config = dict(
    n_layer=13,
    d_model=64,
    n_head=2,
    n_kv_head=2,
    head_dim=32,
    d_mlp=384,
    vocab_size=32000,
    activation='squared_relu',
    norm='rmsnorm',
    norm_place='pre',
    norm_eps=1e-06,
    positions='rope',
    rope_base=1020.0,
    rope_fraction=0.25,
    qk_norm=True,
    attn_scale=0.324,
    bias='all',
    tie_embeddings=True,
    parallel_block=True,
    extras=['local attention windows', 'paired heads', 'shifted keys', 'value embeddings', 'hashed n-gram embeddings', 'a smear gate', 'capped logits'],
    init='uniform',
    init_std_qkv=0.0789,
    init_std_o=0.0979,
    init_std_up=0.113,
    init_std_down=0.113,
    init_mimetic=0.7,
    optimizer='muon_hyperball',
    lr=0.00758,
    beta1=0.95,
    weight_decay=0.0,
    lr_head=0.0174,
    warmup_steps=0,
    schedule='wsd',
    decay_fraction=1.0,
    decay_shape='pow',
    final_lr_fraction=0.0,
    batch_tokens=[16384, 32768],
    seq_len=768,
    doc_mask=True,
    train_tokens=179600000,
    steps=7603,
    dataset='wikipedia_en',
)
Each number is 500 + 50 x the weight over the matrix's rms, rounded and kept within 0 to 999. Layers, rows and columns count from 0. Numbers have three digits each.

# up: layer 8 MLP up, 384x64, rms 0.113, rows 286-332, columns 0-63
# down: layer 8 MLP down (transposed), 384x64, rms 0.113, rows 286-331, columns 0-63
up286:407556485426493478512546591468520469456557482481482476531508539507462500447539535455507498480517510488493530432513512457519463572510505470431596565509486467634473444515518446468456517493561488
down286:522518405547513498557499436494472515515491491498467480525521446500489532482458480545444475511489489487441471425495577522461500399491590443542542444424557416388493497509533529523492533516391447
up287:478516540596506473613386490543523531482490511578453492478533546498488509481461501488533502468524559508574423414505503494471455358466443480352507516425527442542555455564528637521521434523474467
down287:539480436396443477367653503495572489517561470508483537519417481527577474528509456472447479455558498504481518579426495544497508605490552534574511454513445521476545548455458357457506564483509511
up288:444443519470484519487485461559531509489537527475508498480509513497461481538484519503547476469510494437455479510462520454533503553474499459520465445494442499506477516510502520465499468488506515
down288:495502513504533540563448507465506546513466492529456482498436472560554469501499523563542535483504540501467469512534490509477477524488523526501493457504488477473468469510515471492524482454514505
up289:537519490493518518500480485487521514489501507529458468498495490483461482447557537497510475488501545492529508522515524537535541513510509507478490475512603501455483549480455492478534524552506474
down289:501515470509516482530546472487525492548477504502468515503501474518496527482472471494553495488495475450506551464483468510527472455522517491517500497521568546510450498486511532501517561566497525
up290:553405459418352427507540427435544438498514449486494547429535519381511497461412525513535479530484546424585534530536461460574357445459430522476560524477477489590504493493525470538481514515475539
down290:492547566608544429506462464574535589528420566578506459525502541610464498482525448574382530538521447507389553519482467480394623511499541506529519447471482583490566533461578527442539449535506481
up291:541579529556513467451491576494442392470438561415486501570407369468525528515436462500465525487374527498531485458577442534529357485556618520478501605430473499437568439523627559603516498550458505
down291:522539529498578447445629542536363564439434584521494553515563649503570506493473350379534530437544484455525437483448464475613310491529572585543495588463502581573365534491590424459569476514486481
up292:475519497535471525500550496523498537510496484497487491501478485500511523497512451494465513510479529499548465459512487540498543480546513492476525522486480535474468479550490543514476484515460519
down292:460449523501498443478481508482486475464520555493480504515527494533514500490477493511488510465512495488482524503540485475486457514477487470483505515497484500517490532426501507448501515474570474
up293:541531480499592508507550516503530587480380495543526376504495444418495549539426600485457388508478528511398472543453511544504498487501542463455569552531461436450443484517536554583538527524575465
down293:394511540400410578545438501557472453479558528564496567510487505539520508453556403499468423462502455553553484468485481571540628468422538522575423504448470594524607495427484483490435534518501456
up294:483511472500455334526585474532552489458496472514445521573517575418572561530457565497517541451496446478521474553437463500516493483579556485538499517419574485487540524463431490514504434573420501
down294:468532493429487563600512498521525505493469592536521462462450557552559481531451450580464457428571486425511532460537510507556515596535488499533459550556467580463479536616506507433486548439510443
up295:573486569568465448564505487561498455573474459511555497504450534564524498512457468435562550528502582439491441493488505493526517443491527576484536521570445531474498488544483487481570495473539466
down295:402501478510528445449555538525449529487601444442580526494530497513459519519563524535568485499465493522496454546481525446547587573503535482522467490562491510466517483567473442430484472451498435
up296:509582475527502509582480488463523413469539487546446543457448453406551551455503449497535525553536542458403472512519528503496486379572457517499542487464539434486420532512511472500454476585492469
down296:445490446524509530431535531578603549469484481430531564550519545494521465492506516555475425499516441540498570437457430480541538517435481570571556487534488479553534471524473496449622502541501551
up297:443432543479520529587473444518494461524406613517516446533570561471441582522490432513550487549497516465463498493533497509458491494543423483468499471442544448436355507520534497477501432470522447
down297:571513505543499502509522509494544415502486437487420533473397490545515466487425475483455471515520480509486493467470558542552513547553495579489509452480410549505490435495479506429559551491484560
up298:549537571507519509550550434447580532484443480466486475517468498531413546491485500489501524483481538563505479499478503520584510441492539523554522537505443424512518519557477474449470453498534477
down298:461486503452465496469588483467527510505502478515445512496513524526454501498527424523547545517524452453492485458499494498579519470527498474515435504520470498487485474474545490466437430471573513
up299:502558489481487490556487490497447477435468492501485494539497470519488500497508461519498521511455517550466509488472497446472518459478524506530495460487508491503494508512496543499503506424533463
down299:494502487488489496480491515468511501509514483456450542492513490514492489445508443475480513434539506456519501491515492482492491528503483483523479483545490498510487497503511507503474513508489518
up300:439524481513588492554531468546521556491496441458610559539440439516631442605443487532444526466470541586437419520455486556426510512469373441567497546355463547567445522504510579463402553478524532
down300:558480510521512533585393481528551489545504591491436429420394451470563544478445505532506530574470524552613531377554616483509421486518477579450548554598485601480510495472436376587495586419522555
up301:421431476521431522627468444444537486517465582496442534566475604468534569330559472559464415508499528447597606434475558481454597527468538511534402493488484479509576458451532576530490518430533542
down301:489526496532465503451586522495438472528547441476559503420569421513502435533536521442493586548482558549434632491555478508607395383557450595468512425605470493494504470463454448530455518497460388
up302:511507493495498502501506504520499492493495491499487513509490513491497504491497510504495501500508495493501504500489513498494499509510504469496498496518483494504509513483498478480514491489482505
down302:484494513487499506484491501489486502493488523503504499499486501490502500490508504504508492501503505496492503507511501486503482506500484490492502513512489506501485512506512498505499497489514501
up303:448517545617505413471514426470444471514523552502578487467523468511534516488565518503453501570514527496493488447465466425454483550504416565488482549435404486481391496509565456532506570479516433
down303:513490580453508556553561572453491506434538461515488430551466488463366460577482462512498554454480512477526528479600568540505490439460468502500487520457567465467524590526475446486521468514539608
up304:437475411456586537464536479548511537443531488530538490542435410454572590625487430459542537436496537529509469468539472468510461477483477389519524491490370466470574454391487463597573500486481531
down304:567483472496446592525593512608433497533484532474433507558547525521518542441422463393562560476510467489545486469584483505564511500508431458493401467566520619465466477601575498589489454534446524
up305:575523488395533538536525437443474452529517421549488546507512420436501502515531505387524487364462558544453427488540499429593500497467474447448486572476497483556525487527514440477482517532503480
down305:480467517415529517563513454483466475519438572526544480585478565509532566476542472438476558505575498484419486517539488502575497465488456515499495431454506552455488512488471458494477476528514549
up306:513461524501500453499501520455550481425491481450480451471570475434498618468524546537599439482435495534447465450548507444452456493526505575414598456449408550580477497460513464403434590481573487
down306:596496442506568440492447523533436454613488530546552519449453458576535449467435435538430538507556546565558439487476580617532477480431541464583414521540592466462490593524525491555576441570469474
up307:550536427420446430467515521508502428438459520500569591450527476358506566378544528500541501511370522559442468466568549498496519374494432561471482485431555467533521461495538486395552490401483452
down307:421507572504514499528481630523499544522514410415413412463505496443483501486412389451421499520573449514518484497475612458411400509457463519492536570520522534511495520374463444624518515572517432
up308:462514462463466497472488461525484519474500521502485500523498492460471539470486511510500531472540530470493513511499512514441533482485496483562503481536531501523528476501447490488513507505484507
down308:472507482504488503501507526485542483496503495524525514473510481491485528484525456477513504494499464514498500475480490500511450487503481553527450522468479497512515488498515514469457492513504504
up309:489455487471408546555502550529519484471577386437518596477480475452537485462405546511516455561531516465498378513596506497463469536506484602485511430425474541506484464492486492499517515500580458
down309:523561479525495465491516577558558536507439575559523496455512563615557530466530476545595631468521570489492612462479503556451545514446545514529463436466576520495496447644463501422460448511513456
up310:546546525577523509556567459529557525372564506462449451485578445496512500496488418539511581484494524516551477529451412561496635409457443500495535444530541496453488467452546472443484361493473467
down310:489558403538419521567426413509617380545516488547495551505477595520473449549545615570422562514514474546560486477448462476555487438530469505491392480443584572437549483471541573544543457467524393
up311:466508506536479447505492472576496438408545590474647498482576441563501554552508495516514510457499508525446557530431491486522494445501516519488470501454431493446461510506430536500432503472463476
down311:528486459528498519499543482419517479502480434438476479470428468475451457480481436483554540507532563569523549458482556529440515466557461476488490515567413530460466482549457431528516504473506444
up312:452469405450498484598442505571413524579406538509429502587521446472548513534491487545495503504537463428575516558476484554426523458472453521475447480487490394467476518466483565526459425508486489
down312:537472540563491506453580503394611375583569512473533525426533489502515491453564570503608504450441474521556551498543454431503441513571515509540480582531489576543479563573428440575525516503513459
up313:438414537488408479516528602554590512490489532528543528463528551413391425429448478543479547512476581476549523529545479497377528503568549525538493537518520497639634559462637396518568489553587460
down313:539401525500435502448527456506541478441534506529609566508509522517509440433506584397439486431510625604545509491590400545497443583545510495665384534588550495635395510548480591568555508509496407
up314:551493533543437540478491519500569506539472494452490534453517512500472462463480445537475548572479546491521501437509478475397502410525446563535487485488456525511525516539491494586511511535516412
down314:411455480511494405437496508523490504430467524484548490454503515426486515454501569495481527465546538488467532518466505454510464581499505497503448552540497527508493476426560477506493470475530517
up315:523504509546502485397497432494475490474557633495579498553497471541437439459610557610517478592441530518476475459470539447547451614399524538591564460484431490517512572431543456475492482495477573
down315:550509481541450482507538496530512515453543420575475506485506540469467444605399584544537470475547533464584515490551514487500521491532444590476410503446448606442527468499427459527513527478554451
up316:523497535558522425474594551523499540526363459578513478543481479546588491590569498461545524541443540494528489422467453441391485572372557621505502515526432487572498574391404436600569472562519520
down316:476592438448472534533493479530475545432536471459502408512468561437476559442476441666463507428526533513459416627516511550380483554384491397488475544459577385448539494591496437454467549437545515
up317:548551454507495517526496490587448501502579566489434458501534546507484520449535534520426512542474580554482463477418459455467549566437379540467504478479501521486484451511522565468428461425412429
down317:545506447491337611554498522444522523438496539530498515419508456523492488515575533520530549565582499458601504454517517491447466549478518481497437545492539511466595530534512519515527505502545513
up318:509522570487509450517497552525485484539527484540489611492501464524512506470497511458589450482381432526511488455462536427558512466606445473511510498522563513658570544451563576442442453504484406
down318:569479561453528516509491553487503463451559453489531408541452535485459462422511538499617550500602487542556558464505480523462513453414603610505419352534435500484542484485437444629491595496434608
up319:553523551543614548487454544585483498459487504512496528554454429568482496404457553541442490518556501574466406561550525624530524518604518572569487477538554448534634485409518546521517455558565482
down319:566503533511484543545545581448543534469454437444450491491440525433447541531453449529441465493445426478460609447514533476542443429555459475445527598525444434448478509466460380510541531518467553
up320:538529588477507547448512503614483449552461530414488404586508489528568493510583446560489495469485512513493541578467527533512491460437562563507521437460536503329555486486567504386508542568461458
down320:488502515529417430525519531575495541501387500493525586460538434452453483423548502390576493523427483468417510509509460413513524547411489571504474567568477470564563424518593598477486535432509526
up321:468448530395479425545581515556496489493435480445553516493605513540540500493516562411520505488535512488537547505498512473530481517523530418525469488557456533526516556482471490431501471479566518
down321:459525449538464552527466514476504503537536519480510549536499529499448487446531515594470418440541509559506483471527486507512489534466470533481465550518578439522547463515566528546546480493436515
up322:331477555501483355423472363437504489405555539407529572624496527551525521490556489615501447524471562554446514574492455594539427444414434520495438484467380510544375457486496444575414552498507478
down322:578391384401391616571589528591495513589399418536506569517452521486487492515498511470535501523489565555527521502519548427502578558416483464511391599451553486450426545489481545438531589475457403
up323:426477573433425506567568500547528496497498538563581551384559570444475489457464477472554541442477432457520395465464583401416535469442395459461554532517501478497562455508555487459487471512535502
down323:493425467582552478460465528467463498464511430425408488657510455540552501506544498534482468559603555490486514510531438522556482493581623519549420544462536493521438475546532491477496547521528469
up324:561561585531504513539512516575512497582467551557538505534445474513422544531492497488514513421504552584504481512524488530538496433512502551504503518517527473491499382452541449531511499540486533
down324:493456558496510497419532485449498479515458480395542484485503451441477510447448474528517526489504531492469481489476504455552528488476501459476568543489493507486492495501602523507523422489543490
up325:489482457505381539418514618608500542566487534460457627464518494395498659477489483461443410529567520418436517424560479497552559480457563555500538600493423594519419479548553522463591514524518569
down325:417487521440512497510467453495459465483492526472526435515590506547530395490433467583513443502444363569549410500483501509397570527510443443414482437483475445553532489484462599450448602475530452
up326:511527467496480501497484553531490551432538530548510458485466497501502473521476484502492531503533495510481515540482448463494564499478529495527468500528548462499509550518474564457559531519500482
down326:517550492510539485445504501491542459508487478529482534460507486484525499438489499528549562495470465463491533533481508439501498429465479527511448497515533485519473510475533526454479455481509514
up327:449540502477549392461573507621526524439486604547630455450484577453516482479515560523563495524488504537427457631554445582624504467554569525610477557483558602540501435473676459453534526487510468
down327:603570484500511586631546467573469573649488481462536491627484458438492499543476584446483568449474603585417491529473457445545502520563456486481531527526483390608434510515475525529442443549482449
up328:431438549452430441507437506437563528461553480447546486464489469501510469429486491483444540488499489509519440527392549526492567501511554487597466503555419465520590520506571473560556617565500568
down328:488494463537549524495478550479437457494504454440500514421451448508479466475480437465616469515520470513474551577577545518492490415446368587512469485558541490456551492503472489423506487478578474
up329:522525499488488474519496471498473497486506500507469512503502498515518518495510495505488514504525492527490509512503508507506496493499529515516476506492502482490505512484504515485507495510485484
down329:508522507491483474497509492470514527478491507497506480469506478513502509508518503497496490478506490520504497479508485473477492506493515484526486480495497514497494501505519477485513504496511479
up330:591533514481503495570477478541503477504564556474477434472442536477490469557442489470550518479379500527535478490438441559521499555544464546557392508535474490602497500530444501422470489467505441
down330:498493518444516473431531441454493501474502571456522526551566441449476520443498519538483524547454487492530503471490519475408528514533469535532537494543413430532444572416569468473538478502467446
up331:581450538520581461488465513475547521489487489533497473507523482580555457562561470514504539498474507532506473478551469482500520436504510508565428486464526542463381494477575475576490466489521445
down331:482437565513494489494421480539508551445493477481486474592443436483466428478521469472462510544516445528544456506502442488503502496506509551507532509533438516564471447538558595539476500542471440
up332:511479529508510458524569498474457454454448600494631490413487475536610484512424528479533463491431583580458512589531439518626369475525505534529473537542559562450442516347436628470432577434549464